{"hidden_size": 192, "parallel_block": false, "max_steps": 2273}
Each number is 50 + 12 x the weight over the matrix's rms, rounded and kept within 0 to 99. Layers, rows and columns count from 0.

# layer 6 MLP up, 768x192, rms 0.13, rows 177-189, columns 0-191
52 42 80 41 56 43 41 48 49 61 62 38 55 44 42 51 65 48 30 24 41 51 78 52 67 59 13 38 50 53 46 19 53 39 52 48 80 41 47 51 52 31 58 62 66 40 39 46 49 47 52 51 60 38 32 48 78 55 56 33 57 55 63 64 71 44 61 52 62 59 58 28 58 66 62 55 61 40 53 55 53 72 50 33 67 27 51 38 47 52 56 44 42 38 42 33 50 66 39 43 36 52 56 77 51 56 39 64 72 56 48 43 41 40 58 48 60 39 38 56 46 51 44 61 66 50 39 57 83 67 45 50 60 52 63 44 44 62 38 60 52 57 36 27 61 27 39 50 59 42 40 27 73 42 37 55 30 78 19 39 42 57 39 28 64 71 46 45 46 51 61 60 60 60 36 46 36 51 64 65 33 31 47 28 49 41 54 50 62 42 62 57
55 61 68 59 64 35 54 30 66 50 55 72 42 62 27 28 45 46 47 50 43 43 52 54 48 41 42 41 49 55 52 46 71 80 54 52 39 39 30 45 67 65 27 67 65 43 58 40 60 54 76 62 41 41 45 50 58 44 51 52 66 22 55 54 43 58 75 65 56 43 40 65 37 41 44 60 51 54 50 46 35 66 36 78 32 19 60 39 71 78 57 31 60 33 43 36 50 51 70 78 75 39 60 41 38 52 31 33 37 54 43 51 37 41 34 38 46 43 52 47 60 64 38 44 53 44 39 73 62 52 48 48 60 67 68 61 66 36 42 37 44 61 48 39 65 52 35 25 58 45 62 47 25 40 47 59 37 55 59 82 69 59 39 56 34 48 46 55 50 46 44 47 40 69 54 71 36 49 69 43 48 31 59 39 47 22 39 61 48 47 51 77
33 51 37 56 47 42 33 69 71 44 53 20 44 40 58 62 59 46 42 41 60 40 48 82 56 60 31 40 53 55 53 42 78 49 49 37 57 36 40 48 44 52 42 56 46 59 70 65 21 46 52 44 37 68 42 51 44 54 59 44 44 66 52 44 56 44 26 47 38 43 66 67 37 40 36 53 58 62 16 52 71 55 40 61 42 65 51 56 50 51 57 62 44 49 28 49 69 38 55 63 59 43 67 41 34 50 71 48 56 35 43 57 43 43 41 53 41 63 83 41 46 61 40 70 57 34 48 49 57 53 57 47 49 55 26 61 49 49 60 45 54 40 44 53 47 55 30 52 41 52 17 48 48 23 47 36 35 61 72 35 64 51 72 69 45 74 56 53 42 52 54 45 46 64 50 70 59 42 48 52 61 52 73 36 48 61 54 45 49 47 24 43
48 48 41 46 30 60 38 46 37 23 46 50 53 41 63 50 67 50 39 61 58 46 21 52 46 56 40 43 49 57 58 35 30 41 75 38 43 37 57 61 42 69 57 65 43 45 49 45 50 52 41 44 54 85 36 46 45 62 56 43 51 83 51 47 50 48 46 50 63 48 43 57 50 57 48 61 70 45 44 42 54 37 51 57 56 41 50 34 48 48 33 49 48 52 54 43 28 45 64 58 38 46 61 33 56 53 78 49 53 57 63 62 33 65 60 50 50 42 55 29 44 43 71 55 32 63 60 41 59 18 63 70 59 56 66 54 42 46 46 50 69 42 44 40 33 32 48 35 41 55 35 60 37 60 50 52 57 45 35 22 38 54 33 65 38 36 53 52 59 56 50 39 64 53 51 46 33 56 48 60 32 62 33 58 44 53 52 65 29 63 62 70
54 61 66 58 46 54 45 40 41 65 61 45 46 44 42 54 46 44 51 37 56 49 50 52 68 50 44 41 63 65 58 69 45 53 44 34 39 34 58 50 42 74 44 63 46 44 35 43 78 58 51 47 53 46 54 55 60 36 53 35 36 31 77 45 46 57 59 49 46 66 59 68 61 52 47 44 26 34 64 66 43 49 37 42 49 43 44 67 46 69 57 60 51 39 60 41 37 62 31 61 25 50 51 40 41 59 36 47 36 36 48 63 45 59 41 60 67 60 65 55 56 41 41 40 35 48 47 53 53 44 39 44 39 41 51 53 53 42 43 21 59 49 37 49 45 39 38 49 46 62 33 52 38 60 52 43 38 47 28 43 67 50 54 54 69 54 68 37 57 49 32 37 36 36 35 59 40 47 33 75 54 48 45 62 58 47 30 37 48 56 41 50
46 42 21 51 49 58 50 68 61 49 60 25 26 60 40 40 29 33 56 62 51 61 56 60 59 48 49 54 38 46 67 71 49 47 49 40 26 60 63 65 47 39 47 30 47 44 52 27 50 31 27 48 54 58 43 60 47 58 50 47 47 52 51 46 56 47 43 44 48 39 48 73 54 46 39 41 51 49 31 62 37 31 39 59 38 33 60 44 54 59 55 62 50 56 34 35 45 43 60 54 40 59 49 54 45 50 44 43 50 49 42 50 48 47 44 57 67 53 55 55 52 49 46 24 37 57 47 55 60 40 51 50 56 46 50 78 48 67 32 42 56 58 53 59 51 49 37 44 37 45 47 48 60 62 59 50 31 52 54 36 43 60 43 60 52 54 46 24 61 57 71 33 67 49 43 61 67 65 70 51 53 48 55 53 53 58 38 58 67 36 60 54
43 54 36 53 34 41 38 68 44 57 47 70 69 36 54 54 54 49 42 64 53 44 61 30 39 55 46 48 55 73 47 62 44 77 42 63 29 29 48 48 71 48 56 46 46 62 45 82 60 53 32 45 51 55 57 61 46 58 55 44 41 35 47 61 36 66 31 74 55 61 51 52 43 47 43 41 52 46 33 42 53 50 58 67 76 47 37 49 26 40 32 52 41 58 50 43 45 62 43 30 29 58 38 66 43 31 37 52 64 50 62 54 30 60 70 63 30 63 61 32 57 51 75 62 56 59 42 32 61 45 49 35 50 52 30 33 53 52 35 44 44 40 55 54 60 46 50 38 47 63 73 44 42 37 46 33 44 35 56 69 65 52 58 41 71 48 73 60 54 30 55 43 57 43 36 51 68 69 37 38 42 60 73 55 45 71 72 44 61 48 76 48
41 43 23 52 52 39 55 49 43 39 43 62 63 71 46 44 62 39 40 53 73 56 29 48 65 50 58 33 45 50 49 51 52 60 09 42 38 49 59 44 47 31 36 48 47 92 29 60 40 47 62 74 13 68 38 49 53 57 53 50 49 50 35 53 47 65 68 42 57 56 28 57 54 54 28 29 44 57 42 56 69 46 51 49 39 40 39 44 47 51 41 65 47 63 54 50 27 49 37 52 57 59 44 55 54 61 46 48 45 56 38 54 39 72 54 43 61 56 64 53 51 48 55 21 56 62 81 46 52 61 38 55 66 55 35 51 53 47 33 77 61 50 40 67 49 43 33 47 58 61 48 29 45 40 60 54 51 39 65 67 60 59 55 48 32 57 54 31 46 38 33 45 65 59 61 52 41 62 42 56 34 49 32 54 50 49 50 52 32 55 46 44
42 66 46 46 59 52 45 48 63 72 40 35 34 61 68 58 64 47 53 33 35 54 47 36 29 64 57 51 65 47 48 50 61 56 71 56 45 50 50 26 74 67 42 42 64 57 42 30 39 39 35 51 47 58 43 44 53 62 34 58 51 45 65 66 63 42 48 49 41 40 71 56 44 72 48 41 64 39 46 59 43 56 39 45 65 56 71 66 39 54 54 35 56 53 69 54 54 84 54 42 39 71 49 41 54 60 48 33 27 67 43 54 57 34 42 69 45 52 32 41 47 47 47 51 58 54 69 66 65 71 76 35 54 57 55 66 58 48 47 68 73 49 32 51 47 65 44 70 49 52 47 77 56 53 58 41 65 64 53 45 58 62 45 52 63 58 67 31 80 55 53 53 51 42 43 40 71 34 62 33 21 43 63 13 49 57 41 66 64 52 32 51
51 74 44 54 56 42 67 60 56 49 74 60 28 62 53 47 75 59 37 59 26 39 61 49 43 46 51 41 40 27 46 58 70 76 51 70 53 45 45 48 38 49 63 39 48 69 45 46 56 77 53 62 40 27 51 69 57 53 38 49 23 41 50 57 75 20 56 39 56 55 31 58 69 44 69 35 57 31 28 66 57 48 43 67 57 46 60 44 35 33 54 58 47 49 47 49 51 64 57 39 53 44 60 51 43 48 47 33 42 57 61 52 50 45 46 24 42 51 63 46 62 75 65 42 40 53 56 53 62 42 57 65 52 47 47 48 52 52 56 51 20 52 55 45 50 48 34 67 63 65 34 31 52 61 44 55 49 67 35 47 68 69 61 48 43 58 57 37 51 41 54 53 52 51 51 28 42 56 55 51 37 48 42 38 59 51 33 54 78 47 32 38
47 88 60 77 60 50 53 66 68 69 42 51 40 43 49 50 77 64 45 49 43 51 55 47 53 50 58 65 34 62 46 57 43 57 65 55 45 49 48 48 39 45 41 55 57 39 49 41 52 62 57 39 62 62 55 51 56 51 52 78 31 60 39 60 57 56 56 71 51 48 50 42 31 51 53 47 60 51 35 59 41 49 50 42 56 58 54 64 47 47 40 53 45 48 55 57 51 48 81 20 54 64 52 38 29 57 44 44 25 60 46 25 37 55 58 66 52 56 54 56 58 48 44 52 45 50 28 35 64 56 42 61 61 44 52 48 55 69 54 50 52 28 46 69 53 47 62 34 54 56 46 54 68 44 35 67 55 30 47 49 32 46 61 35 43 49 50 40 36 53 63 39 68 68 47 60 21 57 46 70 50 62 31 65 47 35 52 31 67 63 60 50
42 76 31 67 47 67 44 48 58 62 20 48 28 37 39 34 52 61 43 52 47 47 36 40 58 31 55 58 44 62 46 73 38 44 41 54 47 64 56 57 55 39 18 43 50 43 40 52 63 41 54 17 27 56 34 49 60 56 60 62 61 54 48 65 31 30 64 56 53 36 57 52 41 63 54 51 27 71 54 44 58 43 37 52 51 41 48 37 71 55 57 31 39 66 36 60 46 49 51 66 48 61 53 54 56 86 33 46 38 25 48 63 56 52 36 49 65 45 45 52 28 40 41 41 62 48 50 55 54 20 52 38 52 33 40 45 51 65 41 26 62 36 50 59 52 44 38 51 38 36 58 42 58 49 76 49 32 64 60 54 56 48 41 54 40 48 58 49 34 43 64 61 44 38 65 74 40 22 31 61 42 59 66 52 73 47 51 45 48 52 65 40
60 34 36 53 50 27 58 47 41 39 67 68 45 34 55 36 55 43 50 59 66 71 54 42 50 40 49 44 62 60 53 25 40 69 42 51 50 28 55 45 63 52 48 48 41 72 41 56 42 32 36 78 47 72 77 38 30 31 52 39 59 51 43 37 57 72 48 34 63 49 51 56 54 54 50 39 44 45 37 60 29 27 53 46 65 52 49 58 45 35 35 29 38 60 30 29 54 67 52 45 43 72 44 59 38 58 54 64 42 59 63 41 52 58 45 56 44 36 50 56 56 47 50 60 31 55 61 84 33 44 70 49 57 36 08 48 43 50 29 38 42 43 31 90 46 46 49 50 36 57 29 43 63 49 47 56 25 30 59 51 48 65 54 54 63 46 64 57 55 68 48 52 45 81 79 32 67 44 56 39 52 55 48 38 56 43 28 52 43 34 57 44
# layer 6 MLP down (transposed), 768x192, rms 0.122, rows 177-188, columns 0-191
37 46 53 64 51 50 57 28 19 43 43 31 32 61 53 39 42 73 41 34 67 55 51 23 67 52 28 49 39 57 59 45 36 29 43 34 62 41 42 40 46 37 22 46 37 57 53 43 53 64 43 74 26 68 60 15 62 44 55 50 39 44 33 44 70 34 48 47 63 57 44 64 42 32 53 45 40 59 74 56 59 53 64 41 56 65 43 27 35 54 47 37 46 54 31 64 40 56 54 45 51 41 48 55 49 35 70 43 40 50 52 45 31 52 34 56 51 52 55 74 45 52 44 60 40 51 40 46 53 51 58 45 08 55 30 58 44 57 80 63 34 55 40 47 66 72 53 31 36 44 43 48 63 37 52 56 49 55 46 31 63 55 47 52 44 55 62 52 72 52 56 62 68 48 61 48 61 56 60 58 46 40 64 61 69 49 61 54 47 57 51 61
74 61 50 32 52 59 64 54 58 52 54 64 50 43 51 27 34 47 82 55 52 52 51 58 49 53 31 48 59 51 64 47 81 77 61 42 61 50 78 59 43 45 46 65 52 59 59 54 45 21 65 60 23 44 51 54 42 55 65 43 47 51 49 46 49 56 61 37 41 40 46 39 47 50 58 52 51 28 59 49 57 47 40 64 63 48 27 61 60 68 53 60 64 51 47 52 46 74 46 40 40 51 40 54 52 64 55 52 43 43 65 84 57 63 31 49 48 43 76 41 64 52 76 48 38 67 61 41 58 41 69 49 31 64 44 66 57 46 37 74 66 48 51 42 46 29 53 53 67 22 65 62 25 42 28 64 58 38 80 30 41 45 63 50 55 43 45 55 82 70 30 48 41 47 69 55 54 45 61 56 41 56 45 44 63 41 43 35 30 52 30 50
68 54 37 54 36 49 55 46 65 43 51 64 57 38 43 50 44 40 55 31 48 34 65 52 43 57 55 49 48 41 49 45 33 50 52 35 56 41 42 41 55 66 43 23 50 56 47 38 42 50 47 19 58 46 64 40 18 46 55 69 38 46 50 26 36 40 52 35 45 28 65 56 51 58 47 28 69 54 43 33 55 47 42 46 34 50 64 51 57 49 26 65 37 46 45 67 62 42 61 61 49 62 38 60 44 46 63 69 66 52 53 29 34 47 51 54 54 45 58 26 57 54 41 56 50 25 13 44 22 51 52 74 34 35 54 43 44 34 53 42 47 53 25 73 41 55 35 60 58 64 56 26 42 29 58 41 42 51 49 49 88 49 52 42 30 48 40 68 84 63 69 45 50 79 59 49 60 56 57 57 53 54 66 44 68 39 53 64 50 40 66 46
31 35 58 60 23 54 46 39 49 44 42 70 47 47 48 51 54 45 59 49 43 42 59 49 69 53 30 64 60 54 50 54 48 72 48 48 40 51 59 39 54 37 58 57 46 49 72 33 59 63 42 81 37 45 47 40 71 33 73 59 41 44 57 51 40 48 38 52 38 76 68 62 60 34 47 54 51 60 44 67 53 72 76 47 52 44 53 60 53 39 59 67 59 58 42 47 51 41 57 33 57 31 47 54 40 56 48 31 54 31 58 52 43 33 36 34 50 61 42 64 34 35 52 46 59 42 59 40 51 49 49 31 38 49 34 55 46 46 64 48 58 65 30 38 34 24 63 37 55 59 39 54 61 34 45 52 62 63 54 63 67 57 55 59 83 46 80 40 47 47 54 43 48 44 49 55 66 32 54 61 66 39 56 44 46 55 66 35 73 51 44 43
27 31 50 62 28 61 35 24 49 40 34 58 48 29 53 42 66 49 30 68 54 51 53 44 43 45 42 41 49 44 43 55 24 46 60 34 29 57 66 46 48 33 63 68 42 59 43 43 46 46 45 58 42 70 44 57 56 56 43 48 35 57 47 47 39 53 51 62 61 43 39 18 29 57 78 38 72 35 56 52 37 59 48 53 48 67 60 32 66 48 67 49 61 52 32 48 36 64 45 54 49 54 59 57 30 24 50 45 24 53 41 49 69 45 46 38 62 48 64 36 43 50 36 30 73 52 50 37 58 64 53 57 60 71 65 43 52 52 57 46 41 37 57 44 71 53 47 40 27 35 57 51 40 63 69 53 45 47 60 62 49 57 53 63 55 50 56 36 48 18 58 60 44 60 60 53 78 21 70 44 48 49 65 49 55 48 38 52 33 61 62 44
52 69 50 64 42 63 42 40 56 63 41 41 44 47 57 61 39 53 56 31 50 43 47 29 59 57 57 49 45 52 49 40 65 41 45 55 56 58 44 61 76 47 65 40 60 58 64 47 46 67 55 48 50 58 40 44 49 61 47 57 60 45 37 29 56 41 71 28 40 48 52 45 73 58 58 51 33 47 36 66 53 58 41 46 47 29 57 26 32 62 54 34 63 51 64 52 50 33 68 49 46 44 28 66 47 41 74 47 56 53 45 50 40 55 65 34 59 23 43 34 63 37 82 59 39 40 29 52 46 32 60 45 56 67 59 34 53 44 40 51 55 61 42 45 42 51 55 30 44 41 38 40 26 35 52 39 77 66 61 43 56 72 55 58 24 38 29 68 76 58 64 58 61 44 38 56 56 42 45 48 62 32 46 49 43 57 68 56 36 48 63 62
37 46 60 41 55 51 61 61 33 45 42 66 50 51 36 33 49 36 58 65 52 59 64 39 59 50 38 42 46 52 39 58 78 62 54 43 37 39 51 36 57 65 71 46 53 57 35 54 50 53 59 52 37 57 23 53 52 36 50 57 22 38 56 36 56 53 43 65 40 38 41 55 52 44 50 61 52 52 50 35 32 61 49 49 34 48 83 43 58 60 47 70 56 39 60 56 34 68 41 22 32 52 27 57 53 42 69 52 63 45 55 58 36 53 43 46 72 75 75 58 51 32 47 36 53 46 56 65 58 49 32 42 50 47 55 59 61 33 34 40 72 45 49 67 49 40 49 53 54 58 67 49 66 39 48 41 15 68 43 62 43 45 36 45 64 40 62 51 67 54 54 35 35 58 21 46 44 45 44 64 64 48 62 31 60 57 62 52 49 47 61 42
45 37 67 41 60 28 32 51 50 32 60 41 32 60 54 42 68 53 51 75 40 62 43 24 47 43 45 41 52 61 52 43 55 31 57 50 56 42 49 35 60 29 53 48 43 56 48 63 71 50 64 32 68 51 53 47 33 43 56 69 35 33 49 57 50 59 30 49 45 64 49 56 20 38 30 52 45 57 58 50 69 28 36 60 63 63 43 46 68 45 57 62 52 66 43 50 50 31 53 40 88 49 45 37 53 39 51 52 65 42 57 50 48 34 54 69 54 38 32 46 62 65 60 42 60 40 55 44 43 58 72 55 49 50 21 36 34 58 68 42 36 53 56 50 43 51 65 52 58 61 82 42 34 57 56 46 18 52 72 71 59 59 56 42 50 35 30 36 35 55 59 25 70 44 42 48 51 70 53 53 40 40 41 51 30 53 36 53 39 58 60 38
48 41 78 42 44 41 31 53 52 45 68 32 42 66 40 58 46 59 20 51 63 53 84 52 52 30 34 40 47 36 67 47 48 40 45 37 58 62 69 63 56 36 54 48 62 66 50 36 45 32 61 51 40 68 47 44 35 45 42 49 26 45 59 55 33 70 60 24 65 74 32 54 61 56 56 58 40 59 63 33 62 50 57 50 64 35 65 63 67 36 48 44 58 22 42 56 42 54 53 38 39 37 39 46 47 29 54 79 70 40 31 44 50 56 64 48 55 47 59 21 53 52 57 69 50 51 54 53 48 57 47 47 52 64 28 44 31 38 41 42 69 57 49 63 40 52 34 59 42 50 41 53 31 44 56 60 58 41 36 59 58 54 36 64 49 55 56 75 55 57 47 58 26 45 40 58 49 56 51 50 12 60 62 37 70 42 55 60 32 69 35 50
59 59 54 37 62 48 26 52 54 46 49 48 72 39 69 29 63 45 48 45 34 44 50 58 49 54 52 65 60 51 57 45 43 64 61 57 27 66 43 42 30 49 10 48 53 40 58 38 46 30 52 32 38 44 58 38 39 47 51 58 57 56 59 58 67 61 61 40 46 40 28 46 59 45 63 37 59 75 61 42 43 60 29 50 55 43 58 38 38 68 35 44 63 48 55 53 49 83 53 53 62 37 49 53 61 36 46 45 66 62 53 34 50 53 59 55 65 51 33 38 52 70 44 29 44 39 61 57 47 62 52 54 39 58 19 48 63 53 67 32 41 32 55 51 54 65 37 55 48 56 41 53 26 65 33 50 45 73 49 65 52 62 54 40 70 50 67 32 24 69 41 48 48 45 35 57 62 54 30 59 57 38 60 31 55 64 54 57 50 79 54 47
34 38 65 44 44 51 46 49 58 46 47 47 60 51 39 51 39 40 58 43 68 79 38 60 76 55 74 47 36 61 53 58 34 45 59 58 59 77 30 35 50 57 47 50 48 55 61 56 53 53 58 52 60 36 50 44 34 58 56 51 64 48 56 54 59 55 44 68 29 63 55 75 43 49 64 37 65 57 70 44 38 50 79 48 67 56 56 38 47 46 39 45 69 70 60 42 49 51 50 28 30 61 52 57 44 69 57 51 50 55 26 57 33 66 49 55 29 52 59 62 53 45 60 56 55 47 40 47 78 35 51 54 74 43 61 46 52 32 63 55 58 62 56 55 40 38 48 30 46 25 43 54 59 62 52 47 41 39 57 42 40 39 51 60 47 45 60 30 57 61 64 34 53 56 44 74 46 59 44 60 63 45 63 46 59 64 39 49 22 51 58 50
52 39 53 59 55 51 56 57 33 64 64 55 46 63 67 40 27 66 42 55 41 36 70 34 78 53 45 50 50 60 50 50 24 59 39 52 47 44 72 64 65 50 49 57 45 70 72 71 61 49 35 59 44 51 55 47 49 68 57 57 46 37 53 54 77 71 44 73 65 55 53 18 49 78 52 53 58 45 33 60 42 22 44 55 40 46 48 54 38 45 47 45 53 36 64 67 70 41 45 48 57 39 47 64 55 58 50 71 67 45 44 51 38 27 54 58 54 36 48 49 58 50 60 67 45 54 54 53 31 75 30 52 83 50 39 41 69 71 55 70 56 38 56 53 51 47 44 38 50 35 48 48 38 67 49 43 13 42 69 31 37 53 27 60 51 61 45 31 45 61 57 72 32 54 43 23 61 46 73 52 60 50 43 68 50 28 63 58 70 60 50 44
# layer 6 MLP gate, 768x192, rms 0.128, rows 178-189, columns 0-191
64 47 44 58 52 66 44 43 69 61 54 46 56 17 49 45 54 45 34 60 47 40 50 36 44 50 56 40 24 40 62 51 78 62 62 59 29 37 51 35 52 51 62 43 42 55 33 47 35 59 67 59 32 42 56 45 62 51 36 53 56 26 47 51 76 57 55 29 50 45 50 49 40 43 39 67 26 39 51 84 42 37 61 30 28 29 33 30 50 49 43 48 42 42 42 51 48 48 39 51 45 66 43 54 42 50 41 41 67 35 45 48 69 54 33 43 73 41 49 53 49 47 44 61 52 44 46 55 54 37 46 69 67 51 47 72 70 51 57 53 32 47 47 62 57 62 39 61 66 63 52 30 74 44 50 50 85 43 43 49 32 58 59 61 63 79 47 32 42 67 65 31 50 67 43 70 63 62 62 61 38 40 34 70 60 60 45 73 42 53 08 86
31 58 64 44 54 42 46 57 52 61 64 38 64 59 71 60 52 25 54 65 48 44 52 44 48 59 36 59 53 71 44 84 40 56 46 53 50 53 94 43 53 39 45 64 55 41 45 37 39 40 40 61 46 32 52 49 80 51 50 41 69 43 57 46 28 40 44 64 54 56 59 50 73 41 48 55 43 59 49 45 33 64 66 45 68 74 60 70 44 51 37 48 48 53 43 40 55 37 51 40 51 46 23 39 69 60 38 65 65 37 49 57 46 37 57 29 37 51 42 42 64 59 42 59 39 45 25 56 41 65 50 69 80 17 59 60 63 59 39 60 64 52 32 22 55 57 40 57 74 57 55 43 32 43 48 43 35 54 40 52 34 55 41 54 37 57 78 52 31 48 32 50 49 35 45 33 42 63 38 51 53 38 49 55 39 57 33 68 43 46 50 48
67 62 34 44 55 26 84 50 59 43 63 52 42 17 69 35 40 29 55 39 45 55 54 31 50 41 50 48 27 49 51 45 59 47 61 41 47 35 58 70 57 37 51 46 50 38 50 49 59 40 66 65 46 69 30 59 38 54 34 51 52 72 40 55 77 45 41 50 59 48 53 48 41 63 45 47 55 57 51 54 45 47 35 57 38 55 53 62 46 31 31 39 67 62 42 50 58 51 34 60 34 51 66 26 49 42 42 41 65 35 51 51 40 50 45 50 49 38 59 58 46 60 79 56 46 44 46 22 50 37 50 59 63 55 46 53 47 37 42 71 49 37 45 64 45 57 44 51 40 51 22 38 52 54 44 31 45 50 51 51 34 68 58 73 43 53 50 57 52 59 73 45 55 48 64 50 31 38 57 45 56 56 42 56 63 49 62 33 42 68 66 41
54 33 42 47 49 44 56 43 37 51 66 65 56 43 55 61 51 41 53 40 59 39 54 47 52 41 51 41 61 53 38 60 28 52 42 64 45 53 46 24 55 73 53 46 69 40 45 42 56 65 65 59 51 52 36 49 57 42 45 34 51 51 52 69 26 50 58 55 49 38 64 59 54 53 74 41 23 38 64 54 59 55 34 55 55 37 71 67 42 62 30 33 51 54 52 36 56 37 52 47 59 58 30 55 50 57 44 38 51 31 41 34 37 37 46 49 58 48 51 60 49 42 44 60 59 41 50 43 61 75 57 48 25 62 56 37 53 48 42 16 43 47 62 40 66 28 60 54 35 52 44 47 58 52 66 35 45 48 62 50 46 72 50 36 31 66 47 48 66 26 45 39 55 34 46 53 65 42 44 71 32 53 54 38 43 61 29 42 54 52 41 49
35 52 55 47 68 38 47 29 44 58 39 52 38 48 54 63 53 60 44 42 51 38 48 45 37 57 49 44 55 70 63 66 49 41 49 61 60 47 53 48 62 42 57 43 63 45 59 42 56 53 49 52 56 31 48 58 58 39 48 34 56 54 36 48 46 44 54 43 38 54 46 40 48 47 54 28 35 51 46 39 50 69 53 54 58 52 64 40 56 48 41 23 53 60 50 51 64 48 43 63 58 41 49 64 44 48 61 56 58 58 31 45 48 58 40 54 75 37 58 33 44 36 66 79 58 45 46 58 54 60 41 55 58 53 63 36 67 71 55 49 74 54 23 48 60 82 47 64 42 64 34 47 33 48 56 31 54 25 47 54 48 41 59 65 52 44 48 39 56 52 42 58 38 33 43 39 34 70 37 70 46 66 42 37 34 59 51 51 30 66 45 58
44 38 58 52 27 21 36 46 49 39 57 60 54 31 38 55 76 57 49 41 55 48 34 52 31 54 60 46 58 77 47 38 60 48 59 68 70 58 48 53 45 59 50 52 67 60 71 28 69 59 57 59 67 74 58 46 52 42 53 53 38 45 92 46 55 44 70 56 67 43 61 40 57 36 40 44 45 38 64 46 46 77 45 34 50 44 51 59 54 56 54 42 56 50 48 53 62 46 88 36 54 59 61 46 51 44 43 32 37 35 48 49 48 64 69 61 57 50 67 43 55 45 63 40 67 62 42 51 44 28 32 47 61 57 34 48 39 52 66 40 55 57 51 54 40 46 38 69 71 55 50 42 55 76 62 58 34 43 51 65 56 66 51 79 62 52 46 41 43 39 59 45 50 60 48 31 58 56 46 60 28 45 41 41 64 52 33 24 51 58 50 57
35 46 39 58 51 53 38 31 48 53 37 40 47 59 67 37 54 51 48 30 65 57 31 36 55 43 64 39 51 31 54 48 55 56 43 51 59 26 42 45 53 73 36 61 49 59 36 34 50 37 43 40 31 65 48 51 50 63 55 38 68 33 60 38 62 39 54 35 56 55 20 39 31 66 39 27 25 55 37 52 61 49 43 52 39 54 51 59 65 47 27 26 53 50 58 68 39 33 39 39 66 43 54 44 57 48 51 58 47 63 52 43 64 67 44 31 26 61 68 62 52 72 49 37 27 44 46 45 56 69 30 68 59 67 55 58 52 43 73 66 51 39 66 46 44 19 52 50 60 50 57 44 52 39 60 31 24 41 26 55 63 66 15 52 47 70 64 48 49 47 48 48 29 59 56 41 65 48 71 23 27 40 51 61 63 50 63 55 34 42 59 68
46 41 56 49 58 33 29 60 59 69 59 58 31 51 40 65 57 72 48 69 44 39 58 39 53 39 56 57 30 38 44 61 61 39 56 62 44 23 53 55 43 40 64 49 49 56 54 48 47 49 74 45 59 32 44 30 51 20 54 46 42 69 24 43 27 54 38 55 53 36 46 48 70 42 71 41 58 45 57 62 47 68 31 41 56 60 54 65 33 53 40 61 54 37 44 55 50 48 54 56 58 60 41 19 42 61 46 30 59 65 64 59 58 67 43 62 58 59 64 17 41 41 28 72 67 53 63 37 49 56 64 61 64 64 36 56 54 48 61 58 54 57 60 44 55 52 39 52 64 42 65 40 62 68 59 46 38 62 48 45 47 60 44 59 63 44 59 23 45 68 52 53 56 56 59 55 58 42 57 40 10 21 57 56 63 56 31 78 72 47 61 22
49 40 42 53 48 45 78 70 48 69 50 59 44 70 56 67 41 49 46 78 48 34 51 56 56 42 59 58 45 44 57 50 43 42 38 58 44 48 57 25 59 44 49 39 38 49 34 36 29 64 46 53 39 57 47 36 59 62 55 59 45 39 74 46 68 33 36 52 38 57 54 54 41 56 48 44 62 40 51 58 48 44 46 56 49 49 38 44 34 53 55 59 52 66 22 50 39 46 35 34 50 15 76 43 45 59 36 55 55 38 45 65 59 57 27 64 65 27 69 60 66 73 35 53 58 40 49 51 37 37 48 51 41 42 60 48 82 29 50 41 41 43 70 62 55 35 61 60 41 44 32 63 51 49 60 65 61 61 59 42 42 56 58 54 34 74 56 49 29 47 58 62 52 43 29 35 60 51 55 54 56 62 57 54 42 47 37 69 52 52 55 58
58 61 46 60 55 61 35 64 41 49 57 58 70 67 33 22 56 48 60 54 64 55 58 67 43 47 40 32 30 62 62 31 49 38 64 68 56 56 39 34 51 48 50 48 65 33 57 59 36 68 47 47 63 49 36 43 62 47 49 52 50 68 67 51 72 61 35 33 41 51 23 63 57 81 46 36 46 46 50 53 57 34 46 58 54 47 46 65 50 46 41 51 55 47 47 50 40 57 58 51 61 53 46 54 55 34 48 43 49 68 56 46 31 39 59 55 28 52 61 28 51 54 79 44 53 56 44 49 34 52 41 59 49 41 54 41 56 56 57 55 35 65 54 56 47 45 51 43 44 55 60 55 49 59 49 64 60 55 71 46 45 66 60 41 41 42 49 68 48 62 56 31 59 66 59 48 33 49 68 40 41 36 59 62 30 69 44 31 53 50 56 47
54 38 62 47 59 62 80 54 46 51 57 58 42 57 66 38 43 33 34 65 47 43 32 36 61 48 49 70 25 68 44 43 38 29 42 46 35 63 60 52 44 51 48 62 85 59 61 65 41 30 56 57 50 65 53 44 47 31 44 57 53 56 60 51 58 88 30 41 52 63 60 55 36 75 42 54 43 70 50 19 38 58 41 83 64 60 87 52 36 49 46 46 49 15 38 50 50 46 57 45 71 69 50 46 51 74 40 58 67 36 56 48 53 52 48 45 46 36 70 61 50 72 54 30 46 61 36 62 40 49 54 69 43 38 50 43 40 41 52 66 46 56 52 47 41 56 61 27 52 51 31 65 40 31 45 69 55 31 60 48 42 66 61 38 76 44 55 47 48 49 61 37 35 55 46 48 51 31 56 35 59 64 58 47 37 55 54 53 50 52 65 46
34 23 44 63 48 40 72 30 56 47 47 46 74 47 49 54 45 57 48 50 73 37 48 56 45 44 45 53 36 32 53 11 55 27 41 29 41 36 46 37 41 37 28 70 44 51 69 30 36 42 33 56 55 29 48 54 50 68 61 42 58 50 45 70 35 44 33 55 37 46 22 36 42 44 32 52 50 38 38 51 70 52 69 34 56 72 45 51 45 49 60 45 59 61 55 29 40 34 53 49 61 68 34 46 48 50 26 48 46 53 54 67 54 44 63 61 73 62 64 48 42 73 32 55 46 70 45 32 66 33 37 53 64 61 60 41 65 62 81 47 58 53 55 69 62 59 68 57 57 48 60 65 57 50 59 43 40 53 50 39 57 30 45 52 51 41 31 65 30 57 49 40 20 19 43 63 39 31 47 60 64 40 56 41 48 56 50 59 42 50 51 57